Weights of a small transformer language model.
Size: 14 layers, width 256, MLP 704 SwiGLU, vocabulary 512, 11.4M parameters.
Each number is 50 + 12 x the weight over its row's rms, rounded and kept within 0 to 99. Layers, rows and columns count from 0. The size before them is the row's rms in percent of the matrix's.

# up: layer 7 MLP up, 704x256, rms 0.29, rows 153-161, columns 0-255
# down: layer 7 MLP down (transposed), 704x256, rms 0.239, rows 153-161, columns 0-255
# gate: layer 7 MLP gate, 704x256, rms 0.275, rows 154-162, columns 0-255
up153 106:50 55 60 40 29 51 63 54 33 42 57 55 67 35 53 60 50 35 62 58 33 49 44 54 46 59 33 53 43 49 50 88 48 44 41 24 52 41 65 57 36 58 55 48 57 39 68 46 61 56 47 44 45 52 37 50 31 81 54 40 57 47 44 50 63 65 35 55 58 75 41 35 44 35 43 46 43 32 55 53 50 60 68 50 54 40 44 74 34 64 31 59 40 55 37 51 68 40 44 33 54 54 57 78 29 51 34 61 72 31 41 44 46 39 47 38 35 54 53 50 57 55 52 59 50 44 41 33 59 52 73 44 45 77 44 33 57 46 64 48 53 36 48 65 44 67 44 66 60 58 48 36 46 35 54 28 76 52 54 54 62 76 65 44 59 60 44 52 57 54 71 50 56 68 48 59 35 63 47 55 64 28 42 45 49 42 38 32 43 50 41 48 51 34 29 52 53 45 38 37 78 37 45 43 30 57 55 34 32 61 46 36 40 53 77 35 30 35 43 52 35 63 58 52 55 52 71 26 61 62 37 51 59 69 60 70 47 69 53 56 69 68 55 56 38 58 53 63 43 66 48 47 37 61 49 43
down153 110:40 39 57 87 56 30 57 48 65 64 47 52 62 72 34 45 40 52 53 35 49 72 59 44 66 39 56 53 41 61 52 71 49 54 30 47 70 61 51 48 51 33 26 29 57 34 40 59 68 65 74 48 53 45 32 59 63 65 46 47 45 49 35 25 62 48 54 44 59 47 61 55 29 58 27 69 48 47 42 35 50 56 63 46 48 45 51 77 29 64 34 38 32 58 37 56 29 35 71 18 62 61 32 52 39 30 48 52 45 66 36 47 54 46 41 42 26 47 47 51 41 40 57 63 47 47 68 46 63 34 47 32 63 51 51 46 44 31 55 46 39 47 42 51 50 50 46 38 42 52 73 50 58 67 62 34 49 28 32 38 56 21 61 43 54 54 50 61 56 52 59 45 59 65 50 48 55 38 65 44 33 49 42 45 57 48 21 48 51 53 41 56 39 52 40 43 53 54 49 20 40 53 31 32 54 38 44 62 57 59 65 55 28 37 65 49 47 56 40 51 44 51 37 25 56 62 46 54 41 51 52 58 45 46 64 75 51 53 39 36 39 69 54 37 68 42 48 71 54 32 36 53 58 55 45 53
gate154 103:48 72 56 34 92 59 43 48 41 40 32 26 58 46 77 51 56 34 48 50 43 18 52 52 52 86 80 63 40 41 51 82 40 54 58 58 49 54 46 74 49 72 38 55 40 49 42 60 45 40 52 57 26 50 35 71 42 74 58 44 31 41 60 50 50 46 49 47 42 48 50 30 45 55 43 59 47 33 51 50 74 50 64 51 48 49 28 54 36 43 54 44 53 37 31 39 25 56 36 45 44 50 57 45 31 54 58 58 60 35 61 49 46 54 63 41 43 48 48 41 62 43 37 60 46 52 43 44 54 43 29 48 57 86 56 58 44 48 60 56 67 30 54 56 52 54 58 54 46 47 38 47 43 72 56 65 67 54 64 68 59 58 66 40 62 39 61 38 55 43 51 58 35 40 36 61 45 47 53 36 59 57 35 59 30 55 50 69 34 58 55 51 31 48 63 60 54 63 40 61 43 42 34 52 69 61 63 36 39 50 46 49 71 54 31 55 46 43 66 45 42 49 50 31 33 50 46 57 54 52 43 55 80 76 50 50 52 47 52 73 51 45 37 39 60 66 50 54 71 48 42 50 60 45 44 30
up154 105:42 59 51 43 45 32 62 49 43 36 43 46 42 51 44 43 26 46 34 38 34 44 44 39 54 71 51 53 50 38 51 54 63 69 66 41 63 48 39 66 45 77 56 36 29 57 63 36 55 45 63 46 25 71 25 51 51 63 44 68 55 44 69 76 45 55 46 51 58 44 38 29 53 20 56 42 53 57 48 56 40 44 42 68 54 39 23 55 43 42 32 56 50 42 55 49 52 27 34 53 44 64 54 69 48 45 59 54 63 54 47 55 33 63 30 52 51 40 39 36 41 41 48 36 37 55 54 56 69 53 61 35 55 68 57 49 60 55 52 46 66 49 47 37 48 62 64 51 62 71 52 42 47 61 69 58 49 48 76 50 52 46 38 63 37 63 60 49 79 57 43 24 57 31 56 29 50 59 28 19 41 46 38 44 28 40 54 53 40 59 44 44 61 46 52 52 55 64 61 26 22 60 46 61 59 70 52 48 52 50 40 67 52 60 31 52 50 50 57 54 56 38 80 41 52 48 49 27 48 41 61 68 86 55 43 46 78 41 34 67 56 45 61 47 49 50 63 50 48 35 48 45 58 46 39 47
down154 100:43 52 55 30 34 56 60 45 29 50 43 44 45 45 49 33 57 48 64 37 51 66 33 65 40 50 47 45 38 66 49 57 56 71 67 40 58 57 44 64 59 52 36 56 31 43 33 41 36 37 69 36 60 41 36 56 36 65 50 58 52 27 30 58 58 62 59 25 58 59 72 36 56 55 46 52 56 56 36 48 43 45 40 61 38 46 41 46 46 66 49 42 45 46 42 65 60 52 30 74 57 53 25 49 49 53 55 55 67 43 37 55 57 47 65 06 45 72 36 46 43 51 46 64 55 44 75 58 44 38 34 42 49 39 61 53 42 42 43 55 42 46 63 29 44 51 58 66 46 22 46 48 18 39 41 38 53 42 56 41 60 62 42 47 66 56 45 41 51 74 53 69 50 48 31 63 46 50 55 61 49 60 57 41 71 41 51 37 59 46 47 46 58 59 44 33 43 44 14 45 58 69 39 45 57 47 46 42 58 37 28 40 47 49 57 60 27 32 41 55 37 51 64 60 40 63 48 30 55 34 54 57 82 62 56 42 61 38 32 42 17 57 64 61 54 37 45 66 53 47 53 39 56 72 32 61
gate155 092:63 51 51 58 33 56 52 51 47 51 44 49 55 28 64 58 53 29 34 58 21 42 60 44 47 50 59 49 57 48 57 26 44 56 62 49 54 63 46 47 47 25 55 46 42 35 57 67 34 57 48 54 45 35 51 46 63 60 59 37 64 48 33 38 60 45 50 50 31 58 39 50 66 63 59 61 63 70 48 60 41 61 49 50 45 40 44 42 67 60 69 56 58 64 63 52 45 52 45 50 64 60 40 48 48 40 61 66 60 45 73 48 48 50 58 61 60 56 42 53 75 54 60 30 44 55 44 59 43 38 46 49 57 58 27 55 30 61 58 52 34 62 41 40 54 61 25 38 44 53 49 86 30 67 65 45 34 62 26 45 45 43 60 62 58 70 36 21 55 58 23 46 66 21 49 49 43 29 57 37 56 39 34 49 53 55 45 51 57 43 73 48 05 42 48 66 47 57 46 60 54 54 63 52 34 54 52 67 59 57 39 55 57 58 46 80 44 66 47 82 50 54 56 56 67 52 50 47 36 43 48 31 40 33 58 50 32 66 52 44 49 38 72 51 45 47 40 48 41 51 46 52 76 68 76 43
up155 093:38 69 55 51 78 57 57 24 36 47 53 49 57 66 56 27 50 55 71 26 46 71 58 58 34 71 50 25 66 53 42 53 48 32 60 63 70 52 60 40 30 50 43 35 49 26 63 48 56 45 52 32 60 55 53 42 47 53 39 37 50 65 58 54 26 52 35 53 58 43 50 50 43 37 40 48 42 47 68 53 45 75 47 57 34 39 52 33 47 40 49 37 40 48 43 51 26 54 64 55 44 33 39 31 45 43 59 36 46 48 28 34 64 19 51 49 32 59 53 38 70 60 33 57 52 49 46 36 60 59 36 79 49 41 63 63 67 31 37 54 69 64 56 51 54 41 59 31 46 39 24 21 38 78 55 56 46 41 73 62 56 47 47 62 44 28 55 54 46 46 66 56 50 40 34 46 44 30 34 66 32 29 56 46 63 37 65 59 70 47 44 47 36 56 54 55 59 48 63 42 52 56 21 63 37 39 62 52 50 53 51 50 49 49 50 46 35 40 56 26 44 44 46 53 58 20 41 51 58 52 36 27 56 51 47 48 43 46 44 65 59 54 52 56 42 52 53 44 43 48 57 58 34 59 45 52
down155 095:24 73 37 85 36 45 64 73 54 42 57 53 56 61 33 48 68 33 41 42 44 52 55 45 28 51 59 34 34 54 45 43 48 46 50 58 41 62 41 62 80 35 51 61 56 61 55 63 61 41 59 57 28 62 65 61 53 71 63 59 55 44 54 63 56 71 43 37 52 40 42 72 53 63 78 36 45 52 47 46 74 29 53 33 43 58 48 53 52 39 48 44 55 48 34 39 49 50 60 65 36 46 46 41 53 63 56 32 41 50 42 48 51 56 55 61 43 64 61 46 67 51 36 38 66 54 32 56 55 51 61 42 43 59 40 41 49 74 39 44 43 25 52 36 57 78 43 37 54 46 42 44 53 48 59 49 60 66 29 45 65 48 50 70 61 56 52 49 41 47 59 86 67 52 45 35 66 59 59 71 41 62 59 48 52 59 43 67 43 58 59 53 43 68 53 32 46 72 52 26 35 38 49 16 44 50 45 53 60 75 67 59 51 72 49 69 42 53 46 46 69 50 73 40 57 47 55 65 48 38 68 49 42 53 39 53 69 42 56 58 50 52 63 60 26 41 57 52 36 64 56 34 49 54 34 51
gate156 096:62 64 47 36 43 70 75 49 71 59 51 22 65 52 22 70 53 51 59 41 42 41 50 47 66 58 42 42 57 60 65 43 34 23 49 32 47 73 54 77 35 30 63 47 56 48 57 74 21 35 48 68 49 44 57 63 53 56 54 81 42 41 61 51 48 55 42 53 66 56 35 53 59 39 64 37 41 70 42 57 60 57 38 44 41 54 63 39 37 54 42 57 67 60 56 35 28 44 52 51 52 38 47 42 42 64 66 55 83 45 37 57 52 31 61 60 54 40 50 29 37 68 35 47 49 24 62 52 38 78 48 48 50 47 61 38 55 55 46 44 52 49 74 50 31 46 61 52 16 29 33 51 49 51 39 64 41 36 66 44 37 44 47 56 59 48 58 59 50 62 56 54 46 43 63 60 29 42 53 46 31 47 53 56 59 55 66 50 47 64 48 63 40 43 48 20 45 38 30 68 50 41 49 33 59 51 54 42 22 69 55 57 61 48 72 52 45 45 51 62 55 52 62 67 52 47 60 52 49 63 58 48 63 56 44 55 44 47 43 70 48 48 49 40 28 67 52 54 51 65 37 49 50 31 59 50
up156 094:60 42 51 36 66 40 66 70 19 65 58 40 43 52 49 61 61 42 54 50 52 34 59 53 56 77 31 47 44 77 52 77 43 32 55 55 41 47 41 63 39 40 47 52 39 36 41 52 56 44 63 53 45 75 50 39 41 54 61 44 56 45 48 40 71 77 70 67 51 52 68 52 53 49 67 68 34 78 50 43 45 48 45 49 35 47 66 52 45 46 61 39 32 50 50 49 50 48 54 44 52 54 56 49 63 50 57 35 65 48 63 48 56 69 66 69 57 57 36 41 50 46 48 39 49 67 61 58 55 42 54 56 41 54 54 55 30 52 38 72 45 29 72 65 46 56 35 54 43 76 51 50 60 49 20 65 69 51 53 45 55 53 51 39 51 43 67 77 65 52 38 65 24 68 42 55 63 41 47 43 38 54 65 62 53 59 76 44 36 63 69 65 44 52 55 65 41 56 43 45 85 58 55 53 22 36 41 57 56 48 74 43 54 76 58 62 63 56 58 47 59 65 54 51 45 63 39 55 45 46 69 54 73 40 45 51 42 44 60 37 28 66 54 49 57 47 64 61 56 63 30 57 47 33 53 34
down156 097:41 38 44 40 34 48 44 47 37 56 39 55 50 22 64 76 59 61 37 48 59 73 64 50 47 55 54 15 53 38 49 46 52 57 38 44 54 34 67 38 27 67 50 46 59 52 28 54 40 39 58 55 50 59 39 29 36 32 33 33 48 50 46 39 32 58 43 32 44 54 72 53 50 56 20 52 67 61 52 52 54 20 47 65 41 47 42 44 37 56 58 78 52 69 64 68 56 67 34 41 33 68 60 48 41 59 65 61 52 34 47 56 55 68 46 47 52 45 33 66 38 34 31 42 50 55 48 38 58 57 71 43 44 38 64 40 72 70 35 57 40 39 40 50 49 61 50 54 46 40 42 51 41 30 50 19 39 68 42 46 45 53 42 47 42 60 34 54 54 39 67 56 59 43 55 37 57 62 34 58 46 50 31 57 30 40 49 88 35 35 49 37 61 42 60 51 81 53 57 40 43 51 42 50 73 35 74 45 52 50 72 50 62 67 49 46 59 54 56 62 35 49 34 53 40 57 47 44 43 45 49 47 45 56 44 51 45 29 48 57 47 69 47 60 71 55 62 58 62 36 60 44 56 56 46 54
gate157 099:55 57 57 47 25 70 42 54 52 57 56 57 40 64 40 40 47 87 41 35 58 44 62 51 59 34 45 56 61 53 44 38 64 55 48 44 71 62 39 42 22 57 66 55 60 48 51 68 38 51 70 52 64 41 65 50 47 31 55 71 53 43 56 47 56 58 29 50 69 41 39 62 58 55 59 49 39 38 65 54 40 50 76 44 56 61 26 40 52 37 47 61 54 44 69 53 31 42 48 30 75 56 46 53 67 37 71 64 48 40 58 49 44 48 32 79 61 45 43 52 65 74 55 42 47 59 51 42 55 50 56 61 73 50 72 64 41 52 54 22 61 56 32 67 53 60 52 38 46 48 39 47 61 32 31 63 84 59 52 30 34 72 65 47 44 54 42 61 58 61 51 57 46 47 48 36 67 34 44 49 49 60 60 39 40 77 58 49 44 52 42 45 51 73 60 58 73 53 58 43 43 55 68 56 64 48 64 40 73 54 65 49 46 51 60 61 43 44 42 38 58 60 58 43 58 34 44 49 65 63 46 46 23 56 48 38 60 67 75 46 61 53 49 49 42 45 21 66 39 57 59 48 41 36 62 64
up157 101:44 45 39 53 55 63 52 62 52 32 49 60 38 66 60 61 55 52 52 35 52 51 54 51 67 44 54 62 53 66 47 44 38 51 52 58 45 23 43 56 47 28 66 56 51 51 56 87 62 58 56 47 72 60 47 36 27 33 46 55 49 67 33 39 65 54 41 61 73 32 42 35 62 34 41 52 42 38 34 47 40 46 18 47 36 26 41 73 56 50 53 35 50 91 35 40 50 40 47 73 43 44 61 55 23 64 52 49 51 49 60 63 39 41 48 37 55 39 63 43 54 55 48 67 54 42 52 39 34 40 54 55 43 52 64 45 51 59 53 41 47 46 73 42 49 34 57 39 41 58 50 25 24 27 34 43 56 38 48 60 36 50 64 58 37 55 63 44 43 57 44 50 70 35 79 68 68 44 42 48 52 30 50 63 52 65 66 62 30 62 48 55 52 66 49 66 56 51 38 39 51 23 74 52 46 56 58 65 66 76 64 51 35 55 58 62 32 45 51 51 41 57 56 49 62 56 55 60 42 71 53 45 34 49 72 68 48 53 48 48 64 52 45 40 56 57 52 59 76 63 35 48 44 49 55 56
down157 097:67 42 40 57 32 54 53 45 52 63 22 33 42 56 63 42 36 54 55 53 68 40 64 62 62 37 57 45 54 39 33 61 46 57 67 52 58 48 64 48 52 39 49 38 47 45 43 50 54 48 42 48 66 46 34 50 51 58 57 50 34 42 49 50 60 37 49 63 60 28 48 73 38 66 47 37 69 73 39 51 53 72 63 29 26 71 44 53 44 49 71 42 71 50 21 58 53 46 32 44 55 34 34 56 14 30 54 40 46 50 62 57 47 38 56 47 48 46 27 51 60 60 54 42 57 66 46 58 68 68 48 23 37 65 47 39 42 41 50 47 56 64 47 47 73 31 70 61 47 58 34 41 47 67 35 50 55 58 72 55 49 43 51 44 64 51 43 31 48 47 53 61 49 51 30 70 43 64 65 43 40 60 64 57 85 43 46 62 57 34 30 49 50 50 55 59 46 43 41 58 62 39 40 63 36 34 44 71 42 45 54 60 48 43 44 38 47 20 71 62 44 49 47 60 34 40 40 43 40 42 60 69 45 17 60 40 59 52 43 54 46 65 58 33 34 33 53 60 58 41 47 32 75 60 50 52
gate158 093:55 33 54 50 47 76 68 38 32 53 47 48 60 77 44 41 44 42 49 62 53 39 28 31 48 62 60 51 46 55 44 50 60 47 53 69 59 41 43 33 44 27 42 47 30 49 39 71 60 82 50 48 59 47 43 33 35 40 70 25 56 52 57 49 67 25 34 42 49 38 51 61 43 56 42 39 41 40 38 34 58 56 58 35 44 51 58 32 35 76 42 62 58 28 72 44 72 67 57 65 49 41 39 31 53 54 44 53 50 51 50 44 42 33 45 27 58 41 27 43 60 48 45 58 45 60 44 53 55 34 40 64 44 42 37 26 72 64 57 52 33 59 53 27 73 44 68 42 45 50 63 67 56 15 47 44 45 42 46 43 49 34 41 63 63 58 52 65 46 60 65 46 47 48 52 37 43 49 45 74 42 56 45 60 48 45 46 27 70 56 73 57 37 46 66 62 40 54 61 49 45 39 56 44 51 52 30 63 29 70 39 49 38 41 50 51 39 45 54 49 43 56 53 66 54 34 36 54 36 64 53 64 37 54 55 48 61 64 53 47 27 26 68 41 32 44 34 63 56 45 65 59 59 65 59 49
up158 094:51 32 57 47 53 36 55 60 57 37 38 47 53 58 50 28 53 59 36 46 32 43 46 48 48 50 43 50 46 56 63 74 42 47 47 61 38 56 57 42 57 57 60 27 62 25 46 43 39 36 56 37 37 41 49 64 46 66 52 61 47 51 39 65 51 53 63 56 50 46 58 30 51 51 37 52 57 56 32 50 27 33 55 65 39 47 57 50 24 63 46 51 29 50 50 44 49 46 40 48 65 43 27 76 38 61 34 38 65 25 60 35 54 69 41 57 62 64 13 46 53 41 62 35 48 74 59 55 35 46 61 50 67 80 60 49 30 53 40 57 66 45 78 48 61 38 51 46 63 52 29 54 25 30 46 67 49 38 48 59 41 30 24 66 59 48 66 42 67 36 27 55 63 43 40 60 63 40 46 47 51 47 56 50 63 41 28 50 35 42 44 52 39 48 55 35 41 57 47 61 57 56 47 33 77 51 63 53 55 58 40 33 61 57 69 59 65 50 31 66 62 47 41 39 67 51 63 58 67 50 48 56 74 31 47 33 62 39 46 51 65 47 32 56 49 35 52 48 55 27 67 54 48 63 49 66
down158 095:34 41 28 46 68 64 61 61 45 49 44 43 53 50 38 58 73 65 48 59 43 51 66 64 62 27 41 52 53 39 29 37 54 64 58 33 61 63 57 48 34 74 36 53 58 34 45 59 40 41 45 34 45 45 55 74 44 60 16 70 62 35 36 36 66 75 60 57 55 44 30 65 36 49 44 51 36 59 43 56 57 42 49 36 53 51 55 47 38 55 42 51 45 50 58 50 59 43 49 58 51 56 39 30 34 50 27 53 58 49 53 42 32 50 46 93 55 35 48 53 54 45 53 51 55 62 37 43 59 55 56 49 45 30 26 62 49 49 57 57 55 41 59 65 69 50 51 66 59 55 53 45 50 37 42 53 48 61 42 48 48 66 50 48 44 41 60 61 67 35 54 52 43 67 46 31 46 50 47 33 53 69 51 56 56 37 40 46 39 31 67 54 53 38 60 28 39 52 50 50 37 39 56 69 60 50 81 29 57 77 19 40 37 58 68 34 28 57 10 45 32 41 48 49 46 47 56 52 55 57 67 48 39 50 40 31 38 53 64 48 62 39 56 54 47 43 67 72 54 49 50 73 36 34 58 43
gate159 098:63 46 53 30 56 50 30 48 70 39 27 42 47 54 48 56 41 62 36 44 53 57 53 29 35 36 45 46 38 49 70 58 56 74 44 41 51 63 56 34 39 36 44 50 57 41 38 46 50 51 69 61 52 58 53 65 47 74 54 61 56 56 47 75 47 64 51 62 63 48 47 53 58 50 47 52 60 52 63 51 58 51 49 62 51 60 46 48 55 58 52 60 41 43 49 69 72 44 46 72 35 46 49 41 48 41 70 58 35 63 52 51 46 55 55 73 75 24 53 46 57 57 48 71 52 60 44 38 61 66 46 45 67 46 46 57 31 42 50 50 66 53 38 38 38 78 61 60 57 70 38 61 47 63 43 53 32 59 66 51 43 46 21 77 49 62 63 42 65 37 59 41 58 50 32 60 74 14 57 46 46 69 66 63 21 57 75 59 41 36 70 56 53 49 31 65 53 65 39 47 45 43 56 64 61 43 47 46 42 31 59 56 27 71 44 52 81 36 42 44 38 54 62 51 62 46 51 54 30 62 29 74 46 36 57 68 49 72 54 54 53 42 44 48 54 56 24 43 33 42 52 57 65 60 55 60
up159 097:48 39 61 51 55 71 70 64 48 43 46 66 62 55 60 44 50 45 22 51 68 46 44 68 41 45 60 47 45 43 51 52 59 63 57 44 46 56 53 46 69 64 54 28 31 50 33 50 54 61 57 50 34 62 55 62 51 34 27 60 34 44 59 44 47 26 50 48 51 43 55 50 66 46 61 51 50 54 27 45 42 43 37 33 41 56 52 37 67 51 28 51 65 55 55 54 53 61 47 29 69 50 69 37 46 60 46 60 29 23 61 47 50 66 55 75 64 49 45 14 66 48 59 54 54 52 26 64 64 53 62 42 40 31 38 52 71 37 62 23 45 48 58 26 52 36 35 48 58 61 36 57 50 44 26 45 44 28 61 54 53 65 38 37 52 37 43 35 59 58 25 53 60 38 44 43 43 54 51 46 46 60 33 23 63 61 50 62 66 43 45 54 50 35 59 53 64 62 66 56 38 65 74 59 37 65 44 52 50 48 51 50 55 28 73 63 61 64 80 40 68 37 69 43 37 39 47 45 56 53 43 47 26 48 65 60 63 49 65 60 38 40 64 43 43 60 54 51 40 55 55 36 45 28 32 41
down159 097:53 29 41 66 49 41 50 34 53 55 26 58 43 39 34 42 42 59 35 54 42 32 50 36 50 59 55 46 53 34 49 63 49 37 36 36 73 40 30 61 54 33 33 51 44 62 57 40 67 76 54 64 57 58 39 79 52 33 56 47 42 40 41 45 47 36 47 43 63 44 26 57 45 49 62 36 45 87 38 55 56 36 51 54 78 68 31 52 44 72 68 59 63 54 60 55 40 50 71 40 60 39 11 58 52 53 36 40 17 56 68 56 33 47 43 18 74 49 56 43 65 46 45 62 69 50 53 28 37 41 33 39 64 55 46 59 51 59 56 46 45 49 48 51 43 49 43 51 51 46 47 49 25 35 47 63 59 33 52 41 56 37 54 52 37 34 50 62 60 44 47 26 63 44 69 48 46 43 46 58 37 44 53 43 47 45 24 54 48 40 52 31 48 64 53 45 52 41 46 59 33 41 46 46 26 44 56 58 55 51 74 53 66 55 43 56 48 40 45 62 42 60 60 45 43 19 61 44 66 46 54 53 50 38 57 42 58 41 44 42 58 48 68 50 40 42 63 42 31 73 67 39 55 55 67 42
gate160 101:48 56 56 55 47 74 44 40 47 63 34 55 51 47 62 36 36 77 55 51 44 34 47 42 41 47 42 68 27 40 63 82 45 50 55 64 63 58 36 56 51 75 50 55 40 41 64 41 55 61 35 78 52 46 43 45 49 35 52 56 61 49 39 62 56 44 40 50 52 50 59 57 26 67 59 60 67 38 69 49 41 55 52 62 51 48 59 61 61 30 60 11 66 43 37 45 39 30 61 46 59 71 45 45 56 54 56 43 52 55 57 38 61 41 48 42 48 52 42 49 43 41 46 27 29 44 66 48 23 39 63 43 48 54 52 52 69 52 62 71 43 53 61 60 56 45 48 33 49 73 27 71 54 39 42 54 58 35 52 55 48 76 45 52 57 76 53 48 48 55 38 48 48 46 65 53 32 56 57 39 60 42 48 75 49 43 88 66 24 41 51 65 41 45 52 55 73 31 44 37 38 72 42 59 52 46 51 40 52 60 40 33 33 50 56 44 47 67 31 35 50 37 40 52 41 56 60 42 53 41 32 67 47 41 54 35 63 43 62 46 53 83 52 59 52 50 41 66 44 48 58 49 36 47 63 75
up160 100:47 50 56 62 41 48 65 57 57 42 55 41 64 53 65 37 50 54 23 44 60 41 72 55 52 65 60 44 33 26 62 46 52 63 65 41 51 43 61 51 49 33 49 56 39 72 61 54 41 42 53 66 54 55 54 61 59 64 52 51 57 64 45 35 64 45 43 66 54 65 63 54 26 52 51 51 69 67 40 47 52 47 34 74 37 55 40 63 60 51 56 54 57 53 57 35 61 51 64 59 58 55 58 50 49 47 60 43 44 46 33 54 52 47 58 45 51 75 44 43 45 43 43 72 43 56 49 45 66 31 39 45 49 56 51 43 51 68 45 46 39 48 63 57 38 41 64 61 65 54 38 60 35 81 49 45 49 54 54 49 49 57 43 64 42 38 36 49 43 28 41 32 36 76 35 55 36 71 60 41 31 58 22 44 45 65 76 24 65 57 58 42 63 46 76 67 29 51 33 80 65 73 50 40 43 51 40 42 77 56 37 58 66 43 47 34 57 30 47 53 51 46 59 21 61 45 41 47 68 49 84 50 49 61 60 62 58 68 54 50 51 66 71 60 45 74 45 55 29 65 50 73 46 45 50 60
down160 100:52 46 49 58 71 42 43 72 56 62 49 30 51 76 57 55 75 49 53 22 44 53 33 44 59 50 65 74 38 58 63 50 45 57 41 50 51 53 44 51 54 47 59 59 45 45 48 39 58 27 64 55 66 36 53 55 66 44 64 47 41 56 38 39 54 44 51 63 46 49 62 64 68 49 33 62 52 38 50 46 40 34 67 55 45 12 46 45 52 30 51 50 46 61 47 20 40 26 43 63 50 41 49 63 34 46 56 53 45 59 54 64 45 58 41 64 36 58 22 42 52 57 56 60 61 55 58 47 35 63 62 42 23 49 69 41 57 43 55 37 56 47 30 37 30 48 48 50 45 24 59 71 20 70 35 58 64 53 40 28 58 58 55 54 47 43 34 47 29 37 60 49 60 41 56 41 60 48 60 45 49 74 23 52 37 37 63 72 48 46 59 49 46 59 60 51 61 63 21 63 53 65 62 41 55 66 66 52 54 78 77 35 50 56 39 72 60 38 32 40 39 44 60 57 65 47 55 43 53 36 56 54 51 47 61 54 47 43 32 50 44 56 49 75 54 42 66 49 49 47 60 52 25 34 52 53
gate161 114:69 47 54 31 41 50 44 67 61 33 54 45 40 75 60 44 61 51 60 41 24 46 71 37 50 33 51 47 36 58 59 46 48 45 50 44 68 48 69 50 54 35 50 78 53 30 55 56 45 41 70 47 43 28 60 55 66 55 45 44 64 51 52 43 72 41 47 36 51 50 62 58 45 57 50 26 54 56 51 31 54 56 65 55 56 48 55 46 38 45 45 49 50 49 28 78 60 60 57 52 41 67 48 33 37 48 61 34 55 41 37 60 56 60 59 25 29 31 40 52 68 62 48 67 56 46 24 53 66 37 55 67 66 35 58 43 48 41 50 50 36 64 49 31 41 70 47 65 40 44 39 64 30 28 59 60 71 49 51 32 35 59 49 60 52 45 38 41 70 38 41 44 61 41 53 25 22 52 42 30 37 58 57 43 43 43 30 63 50 46 59 73 52 62 54 50 51 64 67 47 63 35 51 48 33 52 36 72 53 65 39 71 42 58 57 52 41 56 33 74 59 27 43 55 60 62 48 56 49 43 47 62 51 38 52 37 55 53 36 17 71 54 39 57 51 31 51 59 52 45 49 43 75 50 72 46
up161 110:40 67 64 47 59 61 62 63 64 53 38 52 44 40 49 64 62 51 38 71 62 57 40 74 45 68 41 47 52 26 30 49 16 29 71 42 52 61 48 42 29 34 52 53 54 71 48 71 45 63 53 37 70 60 56 65 54 41 58 48 59 23 47 83 51 45 39 55 47 49 27 54 33 63 56 48 42 58 60 59 70 40 58 43 48 37 34 33 55 46 25 49 29 53 73 45 57 40 46 90 40 37 61 20 41 45 60 47 53 58 64 47 51 65 54 48 50 58 66 72 64 49 35 36 43 44 49 42 63 68 45 47 38 44 41 45 51 63 43 51 37 42 39 48 63 35 65 53 56 44 55 43 68 38 56 54 46 48 58 28 33 64 39 54 54 49 49 55 51 71 50 74 72 49 45 55 79 41 56 53 57 43 43 56 33 37 64 59 46 54 42 65 53 57 45 67 75 41 49 44 42 51 57 56 49 55 57 55 32 49 70 39 28 44 54 45 54 46 37 41 45 40 40 43 32 31 64 66 32 31 38 43 38 51 46 57 67 53 56 48 65 50 38 29 46 56 51 38 43 56 32 39 52 40 51 45
down161 113:34 65 48 51 56 53 51 50 63 74 38 48 59 54 48 51 48 48 42 51 43 65 36 69 48 48 47 43 47 66 50 29 26 39 41 48 59 46 63 23 34 39 45 36 54 59 50 62 38 34 46 37 64 64 64 62 66 84 49 34 60 57 48 63 47 58 77 59 46 60 40 55 32 60 54 45 33 41 26 32 63 51 55 58 25 54 40 67 58 57 67 62 43 33 62 50 45 26 49 71 46 44 52 70 28 64 65 76 51 78 38 51 56 61 47 39 52 52 51 48 45 64 39 60 58 61 58 62 49 54 23 28 35 48 55 35 39 41 24 59 42 61 65 46 62 27 80 49 63 38 32 50 59 41 46 44 53 59 56 63 42 45 51 59 43 53 49 55 63 72 48 51 74 68 51 52 54 50 58 65 56 44 43 36 56 47 66 53 32 57 65 48 38 47 52 46 46 45 56 31 62 55 58 40 56 52 60 44 60 24 61 49 47 38 68 69 58 46 55 36 47 49 40 48 23 47 26 57 52 75 49 60 41 67 49 42 24 56 40 48 38 57 41 42 30 44 57 41 66 47 51 60 60 55 31 46
gate162 110:47 50 38 49 50 66 53 51 51 53 37 50 48 39 58 19 41 50 56 74 63 72 32 53 44 71 67 73 47 63 37 70 55 61 49 49 60 72 66 69 66 43 35 39 54 47 61 48 45 63 38 50 39 28 39 52 58 59 53 24 50 49 52 30 73 47 43 64 69 60 41 51 39 52 53 51 33 46 45 47 35 35 68 51 35 47 53 37 58 41 53 41 51 40 65 57 37 54 43 52 35 56 19 51 61 46 38 30 58 46 58 70 74 67 69 71 49 42 36 45 43 44 57 42 63 54 48 53 61 46 47 46 63 41 42 60 52 45 69 31 56 48 48 28 63 43 60 56 62 56 36 49 52 53 59 59 46 53 47 48 34 54 31 47 58 41 53 37 54 38 36 43 17 59 50 50 54 61 77 56 64 36 32 42 52 70 27 50 30 46 55 43 53 73 46 51 65 38 62 45 55 55 55 50 76 56 23 61 41 70 46 64 37 70 48 60 31 50 52 71 39 50 64 51 53 47 54 41 36 29 66 53 55 54 48 53 58 44 53 59 43 30 74 72 25 65 61 55 50 24 59 37 56 55 45 41